Weights of a small transformer language model.
Size: 14 layers, width 512, 8 heads of 64 (4 for keys and values), vocabulary 8192, 44.1M parameters.
Architecture: rotary positions, biases on query, key and value.
Training: 675M tokens, 5147 steps.
Each number is 500 + 40 x the weight over its row's rms, rounded and kept within 0 to 999. Layers, rows and columns count from 0. Numbers have three digits each. The size before them is the row's rms in percent of the matrix's.

# layer 3 MLP down (transposed), 1344x512, rms 0.0274, rows 545-616, columns 0-63
090:470498519456528482480432512510520460480534478453530536402524465565446447485540434496507436501500506503543478489527468475436492515441504504570465567502494525577548517480522452433485499478495568
104:448540474490498475481451501506489544549449626495480549554499419528520467488549569456487466516513515501483455456502514579520496493540486515424553561465503522512480495530465524555542493466436553
100:499494439506473526471530530519535476502450564460497448518535567574545527479511496455505511526496521516512513489540483472500546441545511497477586545496461493466427468457417448525518492510427493
099:469492513470510448471481522519502467497486501519483517576524517515518466498523533386525532472446489441532495418484488535553574518495446445564481545525483482506495500512555468548500491479513517
099:529553517488459547503436514551496554453518510432494508489451513536402484473508578482558502517564497524486580499555465519521485542565500449482599487550502436492517515484542523527488448493552510
099:552543511431502479407578532497522439423492470493443498476535448505596517478532527486467514469566555463500476519480418518524500517537488553540469422511496503500559527474525485532505617504452464
102:538436461493512477525512508456499506489481475542472505503543547493530529521528570525529456458555542561486545557507477501544525498481436535493539503496502491485442501602479562483565447422552457
095:512497448503506551483447412525496526507547579531500471580446482539475429420493517446488525480511477472515558474534569409524420494491513542560462545502499517536611472481506510439476607476541521
097:530538467482494531505484482535504498522475501479510485469509497587512508413481582586475489439512452554481486550486480548469456431599534586472472453541541496524483515505526533542549561526489487
099:551463497453552463448468533520485502456529499448520467533461453464534495514494501515492592456445497465498495492497457556544522510527532540442526449441522473510492547483444479484493449522465506
097:457489497544523499501527464475470520469517510462495530508554538532435509494525493421502497515495479529609485524517508462427487517521537496476503518503487490507503576462490417557510496505445591
106:437473450540488516526445518516527553495507540519432501482439461462525458503554467582441412518495447501533545528439545474477509562453466448533464438377502511506485464463453556528593462478485486
097:435468515467516523486523565476519534454475502482507483475523506451481476517481491517452564510553514470450491482497520535482516508572487501566449499445450457507474453531496434586562515495574531
098:478490510508536491535518515492480461496469451547515409430561497490575514472530562431502441486475518489487490505466504497505556512521446522417511479547501574457392498515537541488497461567496483
098:521520448492468534494451479493529465490579502399507454495407476489539525455469506442447516573481538545466508509535471479558455492477493532418598500519479439542454500502399485524526507476498478
098:437549518515457502528501465555479573520498522457453517539475499534496515494496499566442447521484465515522431477500476471523483447448484471534488502518523502499533490509420450467547494502502489
099:476472513494483564560522436498543509511565510538517456544477420468504445451448498495487472452541462480538519528518470428444551543458452471440525545459459445484528473510495470559520497558526471
097:503517537463531519481481496498449449586486548442485499406484432548489576495582516480432494461471503494504475511505467495559568589586555536504526519440495477439485525534542532523536568507530503
100:519499490501490544485525534445505517500521576535453538502507527491506456514505442526532513532502500484485514412456531437494488510485516527432450580554439473494525514499470470553531406493502505
092:536511541544407474526528530445468467539607447402447507513490582483540476546499440508479532527467504476488518461487511501530480513536475502489502475544440484496456549547476505506628532525505541
101:516570557492541478512532429503462496463509500465459460453460485566578569497575448530497506504453468538466526488460490484493431543529543535571556540507517404539564529471482474426476514505504579
104:584550508479445522451511518467570533468536474499480549509444457511496506495503511505516537505515521499494465538482453462506501519557472459547417509521494477497444462547578522458472518450507492
101:527482521541518522544486480552474510525513475480469552455499499489548571520549513582497504425520567506520501454518532500468490528531509440476459523515518531526570557467499511549569541493528431
101:458462508534446505488500506544534494455533545510541540494416411483516497514525465573501512431450535410532521507519520576431496515428527467499520468514482447459494467500531496492544442488471534
102:511475501499542523460512542503593558446585586510485477533534518490488479478529486513476470445484466429513449476515530548541451521465495462494511538442480440503530549548477472480486510534381502
098:504546558441449516557540496529537519527472425512409443460495441491537485460535515475470467439504482547486570582490493561516515436472501517469441541522516565530475488566496489476623449454533491
097:515472495498418565476499507484448575512477476513519432515492504587579517497465468603444492531494505532521556538512501465519511521536415481524530491432463553459466522447503565480547449455454497
104:495531459549448498513564498540523521485526455441474534535455496465422508563466511530471517514506544553574487488530438474518553519510506476477506459486470452443482618488563511548491526532508474
100:489422474489519455513475579555519452535480584456467575466545519482518535463538497468496487430468542502513497556519518434481488474531481468489598475464491456448514478492483473564470484498514566
100:501444535508449525557515493512564515552523532440439513488433469500495553474489516470529582511529549468576468483549512521495466448474505455494506522452466451534494531460505585508427512520519482
102:469569506546500544550440457501452470546431462509478559459491516415464464484470517538498521469487482581512417531560458480508510623444531430504455497522530532481469531500499486518528495556504492
102:500547553535503571500424445427491443522491483541498506578441386522480606468508514564454485561543475473462536498514534564445510428528500535473474452523492542545549443473549492481506505508585485
102:478456579481544504552451420474471540455465506448539401444456445444541490472464531462534486432516506489459548488475498510573444499499511556485512467520447475541513562455462482487555471517450523
096:515501480535555525499520542446522481521421516476496434504489532570552454497520482499443547497492514510461392492479493544485549555536526488515440474455494522404480526565524478470452528498538460
098:503556479539473510531546476475469491505448500534467440530518475478489441569445517449546492538540542487466513541497472511431557472596497598567453492435535486510545589495507465476485477509462446
098:449508495450597532495458486477546440533533525552532546499438528496454492465499528529503494513447490491523497470473523450511478493495501425510430502488456479538491444496554488525466500551558477
105:589480478491510452446499464508486553494489559604555480525555464533426517490483472514500503514567469489480462544477473571522554465466511446488580497408478568463553577520478537517470550443495478
104:508524504438485507442514475514518516501543513529508463473503510512563531513533449544515515474464491509495471434514596465506504561542413441490460493518551500514559571524460478432542585496512461
101:583502562541535458483508554511498538490497558557519492481580524500594525461528491521429477507510462492471477532490441424488458517537527571489525463538568520472470486512495604545466487546521537
101:391504523501470505522507465520586547517445504545511550463482521479427499508496516597482452515494439467538539615429530524510544540497462479518498526483478456555501452485531489491537521496502468
091:545440508487494531474472543478503499456559460535511466499464493504509458486499466462499477538526585489486487482466527548493498516538476425519453481480479476485451511535581545497462463497537475
100:547528494599417469525488490526494481498512498486461547550514514531501467515562539489520484469515507610549488489520583497538573429547449496500569518497453451421504517476524497520443447543474519
102:554561480490543579558504473542530483504550543431451480484455520532571513463532637447501419547530466512513460477491478489502536444448484498479517488486488556514547462557443472458560490538471533
103:480503521446528537416512527459576527598491593512436520487455559498397509542494506551481414456477496617564529449503432559449457515528437436502522471482505460527459558501537405472548533491506441
103:533405517523469580479466391536498488510505504448544506556518536426433496502474480531458427470476458529486488419546402494533523450509480551458575500511540457488525502511445513443476523522486461
098:472480551445486510498500528535478483512535521487521569477544506569524505480520471545480552539586500504441524578505528468569494494529491465502524507560485480485413496480483494516473466462438568
101:463446562521443457484585597479483448528525426495512458540575473503508481567402423436470517489489514447524509505432500506582555491535472448509475500553521540521448495470475513461485474477442484
101:503421554496486466473483589483499519507519477449513501411516451503598484543534532532468449507497518517509546453482499533484476573516497523463512498476510397470444425528506473524527531544474525
100:482458469525562530523508418470517561468461504555486436455522451478444469462521538538448449498563483523493491542509515510507504460550426512395519534525574542497507579510478474560490397448477436
102:483523530512470432465486549467529517448488471394574506459544534525430494495493553466540514503505485488570470449486447520506548480471468473417484452521514405455532458468500524529509515488537516
100:557482500526518477456436477493548522535422484517475535463548502526541502508509520504498567555475512484461451428501527518475535471475515468540546534463530528523484606541405495504508477516502472
100:483474469440556517543540507509518481569493492554446523502539506533508489489471506505469497421529517418486544451491439538489451468461536564586475508552455507546470438499458495579500472506467490
101:424532471416483493549473497508580518521482552560509495511456453515436511450436478494520465481517480452406463513504486491454505548445454491456517433480495535497527533488503448438542526490541527
103:420511425471464530480448518516497562450478426479453459525476520484466486504533565512572522500495538462557490524452551509426450504430492567495519572496462443436455380481447469513499476528485489
102:514467538580499521433504509532448474559495427434547497487529460475543523461528592508522424556560483518516466446542491466482539526537569515474504431522535475454468516428482468544511485512541582
101:505517491549507548547531454498490537494465466522479491575449530562474526517498507512471489589524557576500466488577486588507478476479456512490535579488446484547420501468467451400470519507432518
100:570496479471543526488457486373519436460505562459497454532487485450429532515521439463567498480530524496432491538598508500490549483515507536542544518533459521510493503492473499484580502547561504
096:503430445554558495534486511449525467487510530499445531453503531476503516505434424522516459502493566468541472538493506528478538521524550513419493443522529517524605478471485478519479465503551473
093:520487525489559493484544481431523435536591512481455438528511521527555513420495512504512517482470498479447556445531471481509513508497499553463456503469491578553442492523528510490533482489531483
101:532430451500515469519498456542464398475481541472474422488522482495519561453506554559445527513551560543538493496492509438441497434490452491523483478513500447434556457500489437404602556484509491
104:480476492520555539526557524451486491485446489456520403457418511527530540433550503544517469481451508492515509552510474490559555583404484547512528516561563475470539531444575459438467489558480457
100:512438533560546457508452495544460469495514462466457497429570527519508506541505443499452525497485448518530546532520459489563525523489514448493500466512534525496416563514482450466509495516545433
103:462437513558476403541467508473494534565501483518475481458507492519545522521581541436514523488518514465475489547523563490543514567481488497485518527485525490506490497521569448491435508442495540
098:550474470558539550486546466449491503574534534469486528508485491536475563479537609501529515498472479448486397455575404435411542473524487506489510500534470454490547534502534502519487541485417563
102:452551528505537507508491477534529429490474457531524534483499518485494569474497580480546502536497468461483519540505500593439444494531520551480524483473414469473479435478506503524503478504583479
099:433514542451526498389465502426491518583542588437507497485478516525473514556503519566531558558470531463517561433538512421493489465479537429546525503450430435546579463548468451434472520497514477
094:503508517514487473535450546509519536500517507534474438456494526486551530549484458474402496515521570541500420480525522534532554554527470497516496554595509526492513549554522497466536479506509593
103:512492487545506585485452497520480517522506469378504497489450514449504523474551512500515561453448580503526508497508421512477520496498476495503519547469526474509508530519496488462423490555539459
093:537476490456480557531475535581472498507464475454497531452527485476492483473533484513529509490464451458462536531534529474481488515569515501484437555512527471451530536529530477453504524491527483
097:493489493458502503565524539488554463544411484516524542456462542477458508484548487511492489529467526438474508529531483562446519563460499468487496593505574481593488539463534513526471541515599512
097:530494505558536549543534492544491477542498573590527557525479506477496520453529475519592413483534480468488509532494477515500493441487452586520425527457486582561498485494541430480465486518509547
104:503515508468507537471424513503561395504482534593496473544504503509442552475597485493451490426520531398492494491504461559549556466496494552555428535475508457474497515497553446537499416562478496
# layer 3 MLP gate, 1344x512, rms 0.0506, rows 546-616, columns 0-63
101:555521562468470484536506483491516537429458523421469499532477526574462588467578533421552561473434541519573522533452452498528528476582544512430491430472543476545485533477550459519533531488541496
104:509531454553513467426548607444518550466545503481494563502433470482490461487474515541537534526494523510491586477534543494547449481531475549451414487469488536438492569492496465529479464566442510
098:580562449527478495450512479552539461501482496523432500515449474597407537524561534525553532561517555508572492496523508474435481580601535510462541453469529567568513496484500517470441574516476514
096:512493528456533473468535479459455502592464496537513454526503489488503507557546420489543526470522505475458540489418482455517563523476483476458579493538445492416564433491477479479493459489503496
100:520501524546554437516547490458484464538473488470453547448553527531426403582485437513512414481534496469495521447522417479469504551456550543521529449461542490401434485467493520504450465560533517
100:571461473544481455506491558564561477542500456542498563479456527490442483445530550549434556526565555490504465478492483503524489572544446418447541437499472542457449481428525446535536458554522453
103:531542471497469535528449472462471567476552444509451516522490530626465523539473465504516556518515469487530498468495453497492487469502527533483498496453536489450454521560501510541453429487558471
096:497547559479532470462557506529425445436442534461513516460513467539519514464555485499562469463527551555508492532491498551515456575551463556502582459481458479510471489503471542456436478506478509
099:579566570500495463472452467490530537462500502547469500566507444600446480545425505498472535530566528529480528509558507536453569537565563526494479517544416468424463493580481465498505475460556541
101:536456512408495461471492470439548580511508555504483471547485478542564542476530534543533422441489481559476490391431474481478500530500455504511568512422530547444427451467555426495442465478466500
101:462499523541483511466542518483506488457484532451445432538435439524460432565547499550523516503425511476484511510561441541535560536585404457440502497571496554530432479495440509581485465494481548
100:515503456554481502408418489442462545442487546536438466476460443510482437532461481558521477569525520449457476487492443559495511468559535480583545507426527495544570464530444450484493488486477512
097:441499421546525488480572451519507483515508553492471516454524448517467525566570486492578547545497518575447521444531497558515459484488425498545456526483549533454454543478475405572490444512469488
097:506495527475559543431554416532576433504459551525447465559532500527538516546549501495471495496508497501544504516528444465575458486591489440522498512532524467467530485508491505432503474524424514
102:511529519474522454471503473486530469508516504451576483559474515522424451526505508476524489496550601497535533501504449469467551547501529515489462528539538525443438459461530431466459581542512427
097:489481504455505510485481536489464542469549452560451461503530505485496495478498562555458531488475528532499575534535562449543516422493513529552557547517429437504532491501495463483469498576506577
105:500519577550473527478504528524520513480537498460470532463451459579548449450488495422526434549433514462495490479454572551566599493510579458500493491550511547411458547519484565556527548541536503
098:509432543492462457477510459503477493478534552479495561500542546592464538547502492566452493521453502480471499473574489507464471498436494506498433594529494544476535474547507503540593519526555500
101:509525453583437513472487473553450598455480475508474489534481463503521432550559452530506444519506509520486508514495549505480464502504438462455494511568500469423457446488518421493498463494471503
102:544511481542504458510481529515533542466568505477530547543473543443516552472523452488473472526540507475494547513520462540494520508476475487572533504458418511501484555578473472519550503547464558
102:552506503535514522497423521443530545567487496462485563536498484487484526552512557485499560503437498523484520417525541453497480473496524564397543553543386469538499531492428515514517526534491503
098:544495523465431462463471547475503509469498462465545510451524540532494448490510516506490491533477529482411528412523484458476523523461515529482526511543487548484543498583502470528592563485556486
099:480521465479439417515519574515454482480476467503519483558485487568437481465446456505572552535539448454510525520497468494469475478477533498497471519482541566525500507530476506474476567562509523
101:501430535475482529440539549534579541564558468446483525514508586565454548543501547558492474514497488555551539530501516480450517508562493435433442470433482469587461421506468462509504489455551515
102:530532521492488482527517474514515535508522396525473494469464492468408528542483439463570605447496548473507530536520434582522530445521564467501587431507494418497440503493521559588529481470520543
095:500516484473494494544503529443427460439474465477471541416447538521505538463469471429548441501472486553506448518513528509422522564520472485544431435541532450565453504534599487458492564470491510
100:482507500505548500503474469478430483503478459432519535457540480527482460519404526549529485541479520534483523472520559535504495469542532549538552515483444562449508534532507552485550510539441540
096:468488462481456477431449546450521522517558453505505536445576467441463518497485479544445485547468465521495617515486470453436487547488502493495502542490487443446521513480518511478557536479528459
102:504489458507482525453461481408511483455482498512470479555504442538562528554513443493455534439471477502564590422443419482493476482478469589445472488497460538529454490526475523451523522538455490
100:519535435536490465432482535447466552431555469440537537510485555537468460511475459506529466566566526478507526524514499504496503446523516459436540441485518444432456512513524426535423574522499499
101:555565456481471551479477487459461488500504531434460546606512525507520518533500496457526556525514550447519460488501559554500478456471537536552551460503434443413457569473514511506471500501518545
102:519504561459528464515463469436488510442466464459465494455489460500483441505441513485507449516567540453466569452510436481465543522488559533489472488494487475530496520455455480584604476460552466
099:564543475543416526444448550458446579496482559445417453492552486471498501533451551473575472542479519505479610571493509490448557439552450510449488432565422461489529443517469453580461531539499470
098:462438446488490441520543568529447520493586519469531454496573485524513519535477421539517440443521578461458560497497426556455510557521441500529564533503479478470488459502513479476480490490493508
098:460503480506488461535568504462537492483543519468518498555480528509565479497446404508433460561513441487487582425466484514475439461565504512435485508499494448468498558478563434436479499528509399
101:506480549461450523467460490474424509500461487546561443599547450590547486492507509517550586547469537509501540530453491575481534480467614505378469476479495527526457482517546453508509494472491491
098:586486493461417444502510512501563535479539505404505508461447554568529514485483452490517453497484453478540486551511485489512461465542475544516540537551438485515541531531534475559465567515435444
097:534473496522488488551512447468491604466526441451490518569453599576521471565485559483462564567583550523527454422482429507529504521537471539518556556562495497525484477530516523476504519474525490
100:511461527504555548449478498517515494490522476491571455511570482543505565477516526534529534489437550464517586458486530543523548546528526499536524474506468429517486498580485463499531445552515447
089:458590502477506413576541505506481433550556457492530477456478578496544523537569442538492439494487468493451516530522453484550576452474488550472498409532514525545480558495550526499544501530447529
102:515601529503484536475526509465547557549522574498520456550549527515562453521416515453514515576425460489452462489483512456526520567575541505487476496439466448496491530492501516570490496531456446
101:496520601491460533442454477517430495473509472457441548454520559457469506468566428541596509505498527531535481542458494483503457478501548478542534405501437500534464503503516422471435476549513433
100:457498561491519509501519482425536540486504514475429490499555480538448465550586532517515507450463481524508492496523472476550486528568442539536512523479490520469534506466490486431479530492528458
099:510464502496500519483457485541450447535492579515521479528495539482475473475472455484538426497489561471460587417557543525544492531542532494469554463453510447471535468464419510525565455541494466
099:527450600506527480437566479501532489522494480532519514492502513463565476535524519470494525560440526504458494404572446545506446493489497549511525447489452492481503505583446552540462498536507458
098:457456431490505541439510543530473470507514427572546464533527478481483557533478526493457507499499523464500479445528433482589547421542498532526502436561544461478493527518506502509502495471485479
099:511477497478508514430465554520453569499524533488561499553590524562452524486464470486545454488484522469479538561485524477473519498511537474475433489538497515450523437536512483521543494482493517
100:471458487491484474471521423530537529559528493538547503519501556474486402566534558456534466529452509499558442518521484523542543484474528502484478489514502444572440539555474501515520416518579408
101:492560554510440506493478509447522475467442541507524505513518513489503455556576460482520485491551517480499488518503451510445550511476527493463438469474533539475477482501519490540506472459486456
093:570515451511504500453503602531535570459523571460445470474567455516481495498454455483478513436562544492434566502429503516506513372480448531491521539499474533533495524426535473504510498497551527
100:493502549413490453451495587468496446423553538525506469485535493573496395549532510485531536423479555534499530536500502560492483552428483433524586471545510513521525522492473508525560585479536567
100:493469547504436446540484486548465530509514491492454505490490494524471545502464453535507543571510438565497452456525449447545466451483462439478462551518463482504438500444537522501447499484458475
104:500506580501448505483505545476454600488562457577481517456558525472510511507551566512549535487594504519477467458530446521439506475482566508525439507532460475478529488446438549474562560548513522
098:504525516472428422467557430511505515452521539480487552452521522506475458517418471439437500449431496480559559508454532559524457446597500500516431502468457536533465564534547540534533538451521439
096:459544490495525490470502553549503544475451557540441447587470436470598420527533575488453519554554524508552490509473472481443517449552534450488518494452480551543505530502483527571522475517539448
103:521469543475422546520485494481499474481456502544506476517542482480509552485586550492550489526470448464473527487467418541458535460421560525481517510464483534428503538498546490483493491536481479
100:494530516480470547530453434468491539442532571501579480461485468476492490497491541517518540567485562488595489536500497451539542447535496492526457436459522475494429551474425510564455500574437539
097:512568461597425442519518443493540513535454440462405519514484495521515484554534541512518523487484519466493511461520500578500503458590511522486515451465559494461513483442548470487542450523457483
100:574477499516544453531494446534471533506464532565465510544479505410447560460449453499486476548559523433530550506565516506457479469467521431541466495520461481447516446454514462503465563466418467
102:464470522492482556469485482434466503596485447523489553550542501495572537526463477481585586580523474502445437532460419554472469478457493560417428520481507539462498538572511442458454484492530452
098:445470493453537458519507520446534443479518446498502402583554492456446446520535530488583550524552595544449516423489466496486527503515516489448455450509497486486474471460510512580444520511470449
102:563434489534491453459472452452452471497460538500556449447503478455457517525452519529438493435497531419457544474465453549471517545456522474469505514461497467502446496509541502507526460455466463
099:529500452559448448474543583479453537521558465466473520518568497573507513444549461564483494509444515501541450529509450482496548488521513561493529440587427484480542580537452546484539504573486464
099:491550499439523447536554531550466543418529510554428465561537451479489469458499465482486507442496540515551497500511528530573594515528475533468503434523472485511565548491413490510494486509508463
097:460557476441469484449565470553528517538518543528485453507529567488472507543530486559524499521482475522479549508461467538458531462485505551469508540538516485484448495475463494490473461526497520
100:527513417511460534506497422457489497479469523513559476446533448491566541556459537525471529514490549516509512525400528457476484499529485530504523528542506532492431514510490522423571476535434471
100:491514511516481524469418491565521549517562530551537517578516513491472497565486475467498471512541525528471555515460520452541490548486476550517475462457473546473497517529580472507473456530480483
096:570556486539506565560550389453486478525528550501479455494553569508509561532548525510477546561496596573484437503471486508515618439498498513496548507527435475490430445575490496516517485548497516
099:446426523541512449561449499536426533525563567461480524487502512474496499573436500432490543505532452459515510541419465496419539476533566539480468550498491445434493498530450434537572541563549532
101:502528498558509502520539459492493514458555588458494463483436444572434492534547489513579458462476566453482550485504472466552495425469503547509479501506422467471494449544558467540555527510513497
099:468489434564523507437559534485551462479542570496541483455555495450472462530529501470461469502440543421521425488537479462494493500479547481519451520464496491413432560502551513537471510500443431
# layer 3 MLP up, 1344x512, rms 0.0495, rows 546-616, columns 0-63
100:488524495532508545514454481541534469550473469521548495476457494541452488525511450550470492572519488485475518506508492534543513455507421466501597518556566411483442520467485544485497473424559589
096:547443425514505560545554513575559469463541481457457502493540579536476458561478519479572478522503423486450483458524488498468482467534442499494553517521518571467536538476452444520511434512456452
099:493463442539507522472458480482525499461476521530486528505477544519478476451477513486532468522581512448518484500529481530527425440434585545467520471452466479472448462571443541501469566465460508
100:582515540479447498483501552512486507458441504491468513492521579462521432466472582520578461519438517553489501446506507519492483486493483488494493532467508532492512519543558539511453452503547493
098:559447480524517490489456518579554489525505553473452499537471471464540476543551511528531551545426484556465556497535556556526473482438416493494467484504536422497537523503573465486511475436481487
101:534530504512518577456525504451440516459445450496544492485519478487479490498409505491475440487527471566509539474430572486518426556513450553550457488473534454445475539506437456474485472502530490
102:475492489520483540500528508551455471540539543494522516553472522510486454561474466491498575489532463578513518473497500510528431472472492454552471515502430577522429567593492482456555613549496509
097:538534496495541429533477506509541511548509571500410560531433462504462444550548476551542500537482501482485454566439527495546505476511471555547440520464523548411518567435486566494500520492494482
099:497493470458544482486517574461529484519485428481483503473490487493524498522537501437497523464527473544492514420461567460501543536531456566527461465560499426525441550421543509524386528558504520
101:522420531538457490543524512531516478503502513515552539559548530566467489488476565463491552468445460494468582505512498488415484555466530467495440471479495515494492502482456478578482454541451508
102:458450490532520552449500524480492560551459562520476531536539444452462402458491513475480510510484445495502553564434482523530504541518498483534505550480547554491501552460420508555541499491524545
100:484531556500520502488538507454509526438553556510518554550486531484465486526522485435476515510547505490519492434461480517505415535515471492553502455545429464474532473452549517571574435530502489
097:472446559507471563456576445479452454521555485454474483444494481503524544534529449504505521438484538471499524551513472519524567523435444527575463541395502525556442458488530470409500480541556449
099:468489544526513483593538457463482453481451474490534534452545515524569480545522501490535515540536412442559514486513556488447551487512460533517450477507544483550474456493463538520542504508521428
101:445516448575542459468497552499495523521536460514482457548458443543523457489490503491463541505485521573538473467507536537511508476527589554469496483523527522555480531492494476427510492508509543
099:492485487516494432468505522490398496421508472475543537510485506480445551512488548516533487501438583536515545481494569435443484505484465483523528475501524459504420514465467440513510483520482519
101:505492470594512432513451525555495448458452406502549437518538565512535513503463438488495433492597512504450465490512503488502427500441480477554447535507472542558495489416509513478411478470467546
101:468468522519517484537562494474496433540537531582442555537458532492541494513460577526452470503548480452563526488476445537511507500486471537525524467566522570459570500518452483548520425473469506
102:453495576552560504441402523460510528554523445457444522480555558520452470495534520503492467447538448426498567432465496551524529493520502511459516479544524443485524499475452534528489469571556501
100:543515479553564481534506479471551404451437462442461525406486487463551526529543487442448427486535463519541517511463551513498576536459525536468538554533543556528584487444516504497594510477559496
105:466500570444470515470519517471442534435425489506484445539526418538528568499543448456494519494485520521492460493435485461479523529440505496484410461426510531514514509523462455531483553449434550
099:569503541433539547466487518479513443454538535470528464546526533521561559534561432549584536495583570546481479455536527500554546509473474500487480507525468477466534433474490478472509542430544416
097:493526515505562541554514525485536499473537498456453526476404465461559565540505425543414449491465524519522482575485521491462483504525557472554485405502543452440475524450453491553561424490466505
099:579524501517521444488550433464607451443515514483482486507525502424497560452472568523499568564518505496565437567472506412516504481434527418472451509432544589554501536549447538455481496527501449
102:478413543432476492498534447465474511447547502539468512446487539433485462463474582568456503535442412505467587450529438556536475450504486556544549504476523525558503478485551509446464506536499464
095:441470480466466462455562438543462458552526466517468431504533575458522466479493513447554498559485487498510470502412516542473560514452575510531505459495486475472458537469495517466568522484482467
101:468510554520460508443543547506486465521540489514516440571530544468484557538460524431429496481503504439506486549534526474476483525429458474508474536452564443522473562395468531535521458576588549
098:578459508512497507489474484450566477517483466494528542471471477461508491471531565479541523517502472571518477494537449467524464506437556531485419510456535566422537470523544428504498513472549506
102:460497448557543547496515567464499466473456521432551560559494570535467490413489555494522447513516504576453554466425524601481487554473443548489503461406553477503564528533457460489537569504510464
101:523510432501557519474451469506486474522479509477483461407535459495554495553521456411465475409522563543485531535509490448534517539471467481474428434414507554482497529421510419466466513440507533
102:577535584581523423425488460504507488533456599511570540545469539439439480489482542475538449444624471564488484562511479448495573453504452481526436573477447493483530506467496460476553541506584508
099:542500573465471441483461526532508516543468548529477533446445512509568559579477494510479513559460513509418467418470485449517508483465501566471470489483509520480552480554504496568490477558404508
096:530505542558562419560497530558463464467445504549449551489449530525506492523539480478495529497432475481528461510467523525526537512495504487476509495456549500472467485469475533550455566477476466
097:492550439466450448466456533589521465558541556515513524443463478525465474538495463477474472529461468503577479529519461454572528484548420505528566529481508491452427527514428501507473458521521489
098:509504464492468487549534473468530428554537459526536537498463457474485518461489509518456489524540468532440503515458513474470459465455543536417433513568467411487451464500488517466506441478525392
103:564542524498490541509496510546489569490534503509543579471521496500493451526497502515516500468421568476511525494558464535527498474476543552512508467538494496480485448501457565454557503451498514
100:545424512545537450548509530500457434476524524480471563501504546493469490547481508554517517491552525539521483459443536507462546573472531495473438519445494439472496532485456467425550561474551441
099:524520485479487540535537546536493418425492463446494497481433476505573468493516555536465575550453475427501504433508561524479512432479452511531538532530511540499520402460529533534421541543484568
100:521591467445438499452455489507563521510559484572537506525472537496469490548494545563508569471454426504442480470489488436538533555499496526549408485541539423477450511500495516529475457561488430
095:455429471447544471545482505534486521474474541450466502529521456554465492509504550504457509519503456491511415530550514558473461564496512546513474510514479497520483428502515480526516553531499538
100:475544497470489520557520501563520498511538547490446553450439497547485465479453521498501458481463562546556488500515492413516448481460504501575509477539479504458436572497479524468502474480569561
099:561485522441423522471515486521438471497501504497536559532530509482536507470507513580495519538484550475550504518425483524549494499474443563473482518504458509456555545476454481498514454485459451
100:439495500530490479536434571501486502421519537496550516458489501513527477476482516474522457582555477467470467458500479463473450557534547499511533452574438491515577538574566460491502464555532551
099:507555552537508545532470551557473471502500586514463566511559476455545459457452522469492472487457456545537483482490505460525466471571454449535499496456534491538487506448580495517480542524519540
103:481501441495478518498468512529498455435459519438548535555513567518552511534539409467498565453543494529533540513466500487539493539533564457470571570467567504520468556435515521451525459504467587
099:525539489528452467497480533459513522550484450531514527510441450536499433448532510538586522468559454522494484558508526456552510507513467463497480520464465506562499530475566469525558484524475463
103:537444483534557492481508540515541546503527511556520531490500476461560496440548546550507454412535466447518472457489519503516497478477529496503521445442458442499531516537487567477506533436497459
101:529477517508527571481503439446448442486554526475516461493516453470533464553428481519473485502517471470535495494567493512515554488513482492600522501447543483442519559487464524522463469436492486
098:487506527435474440537481489505578494507464525506465491461477480493422499504428571525508502444452482496573558514413509486482497478544555477520516518522555483465563525514546464456456505483462541
099:458488526517527511503586521506539579543492530529446519495550482447436524510512459539474592544463472433471463519498538557445520481559445466532538535550495436421499568479474477552536530515501450
102:524514529482471622517459457460533556483470577522434506478545522488484558533495457471509422402539525461535469520490507585517520556408454481466550494489520552526435480426452529507499491531556520
101:557546523454481526544452521526482463520511456493490608439527464450520428467466512587487513504415509539589438502510562495493511511537435505431426513521450471595501471450466485452483457494428453
102:485453440390489448493521515480504505428534513501505432469428460508484473565541533408535515477537557486561476564415496442486480535506500477530512571475544524454462431516402466444523444519519496
100:582486528551472463550464542531457464506450527481501542530518588511509438469583496514503492572459538462549538485426557483470491509516497521478481561412548474493447566485540507537433554515547515
099:497499427488556463541442530466483483555433507500479552587428536493509466478492518505489437457470487460561519422503496500528528596565529504570503526555570542518560504526481535525491505522472566
099:407545576431504461527544516461515514478480477443420500490516534499438484475460455527536552473496472567548466546522458527484495592500488514553428495507552527516502545479518523557509490504518484
099:478563562531518488551508520514485494522468486429543566374536559485552471456504569413512447561522596567436521447490543458471486475512487501479499498440568494506466482455542586536463465536546564
095:497493419461559514425487497414503455464558488497496492558559497550484508471539503521460538483511559539554505523490507546533481540428515485467554548497496542585475567441543459473447514532535578
098:496497515481465431538492502503479498549550490508568521484545502482467509452533490534509494471474542581555508512456448553463443495526572405392517437427540455503543446528470510471486594539483500
100:437484502554530509460501502510418492431506462472451479447449562468508465484495516546542537528529476410563497467540526490536462519430487567498513518567465530513466487493493467564497526468516449
097:457482495469509508477475476530517458460534546452441456502464507450509536447514499515448551452520552493504466557527452519523510477530531467507521531508545450462445477556460535479494495477572498
101:510473505569480408553451470523515491452424561548553449438575516492489517554500506491563489528454501506479537492505482530502454525535528547473571464481519463510471536454613529500517460436518475
097:441561474487445476475501514490521535544489564492545457494453513506465503519581553577413530427379488474424523543564528481499531448495490490483542458486444407461419444504582564539562447422550532
100:526509518415490488470415431476453509512462522534487496449519533449487528510539526447597531483502504548459481605463532539465467405492466448477566553456503546442567474484497534437540455523493535
097:440492512474484533460585547411471538501508483494451543537552524505517475509502567470407527431462527493463447472500491507517562548463465502440519488442445507501476469527503523506529492508531525
100:504503530485521503437447417417505478524506462552546567494455485563466513438533489537534458470583464450418481534502414470533505536491543405493474500471519479457464530494411458520494534419471465
099:455497461491515522492502507498569524527527538448460484546463454582560483520421497521521541525437529532482517429429548490467514484544388515488585574498506507482544474461455561471461545505542459
100:523556531448532523556525498499518453573483469484494519514533538550564524442542523537561490528501498554542463496529410464451469461457542565541514525444550488485532446507410437490541485498517521
099:483451512514467460550501515501422592445530555532544503509527498521501549568442496526508510461522573562511490541557492520540498496439480538441500550414435467484566431521438481559490529509508449
100:525505493475497519557486479544527486506453523464487555486505506520549453432474527563437517460524430469508463542498410442468465519437492551507428501510499493544437524500520477510442538476529440
105:474443528468503496451463447531465508514574499558579487539448491542470453460481476508481501476470460483559528536470459464487480541440474529490482546552485515459482568530489510526505548576530549